{"n_layer": 12, "d_model": 224, "n_head": 4, "n_kv_head": 4, "head_dim": 64, "d_mlp": 896, "vocab_size": 7032, "activation": "squared_relu", "norm": "rmsnorm", "norm_place": "pre", "norm_eps": 1e-05, "positions": "rope", "rope_base": 10000.0, "rope_fraction": 1.0, "qk_norm": true, "attn_scale": 0.203, "bias": "all", "tie_embeddings": false, "parallel_block": false, "extras": ["shifted keys", "gated attention", "exclusive self-attention", "capped logits"], "init": "trunc", "init_std_qkv": 0.0274, "init_std_o": 0.0, "init_std_up": 0.0274, "init_std_down": 0.0, "optimizer": "muon_variant", "lr": 0.00304, "lr_mult_down": 1.5, "beta1": 0.93, "lr_head": 0.00626, "warmup_steps": 62, "schedule": "wsd", "decay_fraction": 0.819, "decay_shape": "linear", "final_lr_fraction": 0.0, "batch_tokens": 32768, "seq_len": 256, "doc_mask": true, "train_tokens": 287600000, "steps": 8777, "dataset": "wikipedia_en"}
Each number is 500 + 25 x the weight over its row's rms, rounded and kept within 0 to 999. Layers, rows and columns count from 0. Numbers have three digits each. The size before them is the row's rms in percent of the matrix's.

# layer 9 MLP down (transposed), 896x224, rms 0.197, rows 46-70, columns 56-111
096:485520538479475499429496497534461477527493476495493518491492494493499501474523508527533487479512561486530499488518490515532501483464514484470485490530521504524524524527
094:499489498487500498511460513458522514543512481500503517487513516525501506539497494481492464523488459511480493485493493557484557484526478527515502520517466504512542508516
101:496524520510469465472457490516488474509500512528464504439514521466473506522498551529502491530515508486523498471493470528541453524449506506529509485482456528516516516468
099:522536459472489468487506483518500518475526487516477473492487485449505488486534469483524505569512480523532504470481523513479459489512495497508529467512482463480480493478
104:489466495524466511522500504489479490501492492483485520526474519495511501495501479526493490505524510525465545516498524538479474517460519516484529511488507520491488474530
099:448501496499523495525516526498491492555508543540558523511522494532456480529511490475480483532519517479455523484510462516484453472525531503473472526476493500509542491528
092:509460488514574493545458509495503485497517517490525490499501508472517519515511478509540490472464520525490477506497533472521505548495524503520514486534498469426522481517
109:522490503547499467493537494503506491520512525495509498496485477507524499481489460512503507520486455504485517483509502492515510501494504497517533517481487500477497515509
095:487534509517521515544545491487489515458501480477501517507524488509511492528479483514525491545470515496480525439479477500465489509488498458485511480561511574448499516449
105:484506468517514500519519496552548511502476492520509477481543478483489523544481492505540495505481502515530515505556464490502534479523471502504504541462477442485513494496
096:501496486483479463503536488508487480486497533477472474533532480532497489514508521504529484506516516508531568505474457500456494545495523516514502466478472536501506500472
104:487533540495486541499495511468493504498476500477495548495512544479468515487506505533503461534503479459535501492525504488492547472553461516522496478530493519502521478500
105:475516482503530531491534521508519503531507511540509514500517536517495494493508521537516523521487515493509489519515508520526488511514485509499455499455455501503463511486
088:486475520484521509514495489543504462509520445511511475508464477518522525464510506536475513461523479475498481476501520485498479515473565522490531504503546516492505531559
109:471510480484443495535492516512478539515538501492518497518491503510517505471528485485555515512486489509484519520499504452503509488492503460447533478465509505445470477464
093:520497497534528506460493493443503492494459522477542491493477550496516483521484537504518476501486530490502497511452503522527519513477515508450487500516508501479472509532
089:539545531478444473436512417512484514464487503491511504496511486515480543473523469501498498502466494517497502489460468521488446520505481501498529559447525519475525510484
092:514545487530533491506556468463473513475512498545487490505508530475524504524496469453464478533529497537476512516496521473505482507473486502541500519515524509493494478511
101:495515507497512484483501514503472557512511458526494518482486501508483496519449492507521498457484471500516530495484529476500467500494497515463433520513549495526499514498
096:510499507506523489488478492473478500505526470491480503514486480495475478502548482505469528525512513511490477502495500520486497523535485504504488494498497522500549474526
106:464531523461506495493516513502469513476521486538487486510462520557502499553481500495476502541491478472565473512542510424478518493474516488485504501525486489482510476503
105:501511480511517462536453523511523512471541478445519492494492487513488525506507503489508491488521534515531522490484481471516482449502488478486469517490505503468543514492
096:512478549462477526469510484495502508471509483502508503494510547506509504480496519487507482503528483473471501534481489477509556463485483514494504493503475509482497461503
105:517552551455514507534533492496532502494529535485515534441484518509484443528505486513491526445518521489495474504531523468473500491505537512483509446476493508473488457518
097:437499476491507523496467496501570517494497452506509529484495521536541426535480493493509485520474465500504498529488521486538504522502467483473503516526511524471522534505
# layer 9 MLP up, 896x224, rms 0.129, rows 47-70, columns 56-111
098:528478527497514513506532457520481527525474504509488464458505456509531466461498517502500480484505472517485527491506462495476531525452501476516552535487548514476523504501
101:564521503551522557512458432548487527532492508465500516493509495432484497484514504509476469449498520494491479500494485489477519481541531478530479507468493537520498506500
111:558512473472492499536491500475528532468489500498465487463516503493528482506526532497525474501486487517483519494537467516529481448518498524471482472474518510464492477453
090:489471474525506487491529463500483533504530557511455454561529487474501462515491471469496481547537533528528492483497485504495529501510506526504477496513516504458500446496
108:553551486508484474472497489522498470490486515521522474425461507475508456519466475490495510500506535533436479549494494539486488508476511460485495496490468490518504470476
103:508507509470484534503483533541505541495502486537495492541493486529540517504491493500492528499496514529506514494515487497471488490509521456467508499533466484492495519463
083:498435465507489478521530484482514501495493512493503507521489513505497516494424500479526484531492541480496491491511490516499509519489457498520508506511502500467507503516
098:497494510489478526514520506483537467495431460487480510480446505560521480504494486491514479536535489475488460486505516451462481514514519504459509484513481528485494507527
108:512492488477501546532474508521502547478512499460478502460531476504514546494465517464479509526470458505461543465509528520502521542490510481517526506492490549514497498490
099:487512498558502484493452495504509529508545540496534505442500511525446477487474522488499479477519490477468439531539446535517535475494520475491495526473498525532515510475
085:532520484479497524564472483522537462519520485531498473531473514471502550502486556493527493552474507494486525523505460484520469522502462480494487509501512502474478504496
094:537536502522500525474511484490494511499497523559468461462483469494479484503513486514467484478489499509456474522508484496502474534517519520511522546515463495517543499509
082:516470542519511508531499488478532477522490524488521523502535466534459439521493539529556504522519494491526518502517462501510486545503491512535518444494507520548513512471
103:506489486486454534512445441485510538502505509549495505538516527575537517490504577461523484508470489516489476527539467517513483478506516444462498456501471502491503507506
099:508542507560489497491475548472483506489545511463467535433514518532469477522502562456508501504496517518456490515466489483539509492508513503511529524512462470504475516444
089:437558493524514513525484487520503497497508475547500477535486456505501470449511476528500528490525495484497487500502487524504509499492462522499546458553502516504457534498
109:524561499496505507504503514501502505498479504488510504477529496554504467459510531532498541506494544455518460485519497512452506518486504466497478501498451544476469490473
103:484540486476552485511513495501525508471508493471508516516465485476495473496518491489470530463489523495491481470510504498487473466529533469510481471512486509509502498533
097:531499479492505497500523463500503476505531509473490532513510524507462469513544495507484479487464502505429484492522470540487484497499490495526485498508479537459521483496
103:518490468529466503508531494501525504444493511529495535427505477531497512484504507482496495465501510512482506562506458502502501533492509478547501524519495502476540523513
101:528534487485567533475508548491482476486499507527520504515451487500521496516488537532542480534526521511447512457504475531507491496487503547514494554507477521522495479505
105:507458544462474506550487500497509494484456519529491536489503490528494490494516516525496493493506533452479425517500509507514489492475561472529479501521505525460498504482
104:487482499482498502525496511512461456533487481519443466470496500487488508473525515506539548492513532448506471502525530514538511518490522497466483465477466474495502468497
106:520494493485515497516575476521504493532512480479543523470453512508444454502480521501563530500505520493490463518513520488457528483510512460489493488511521504499493518482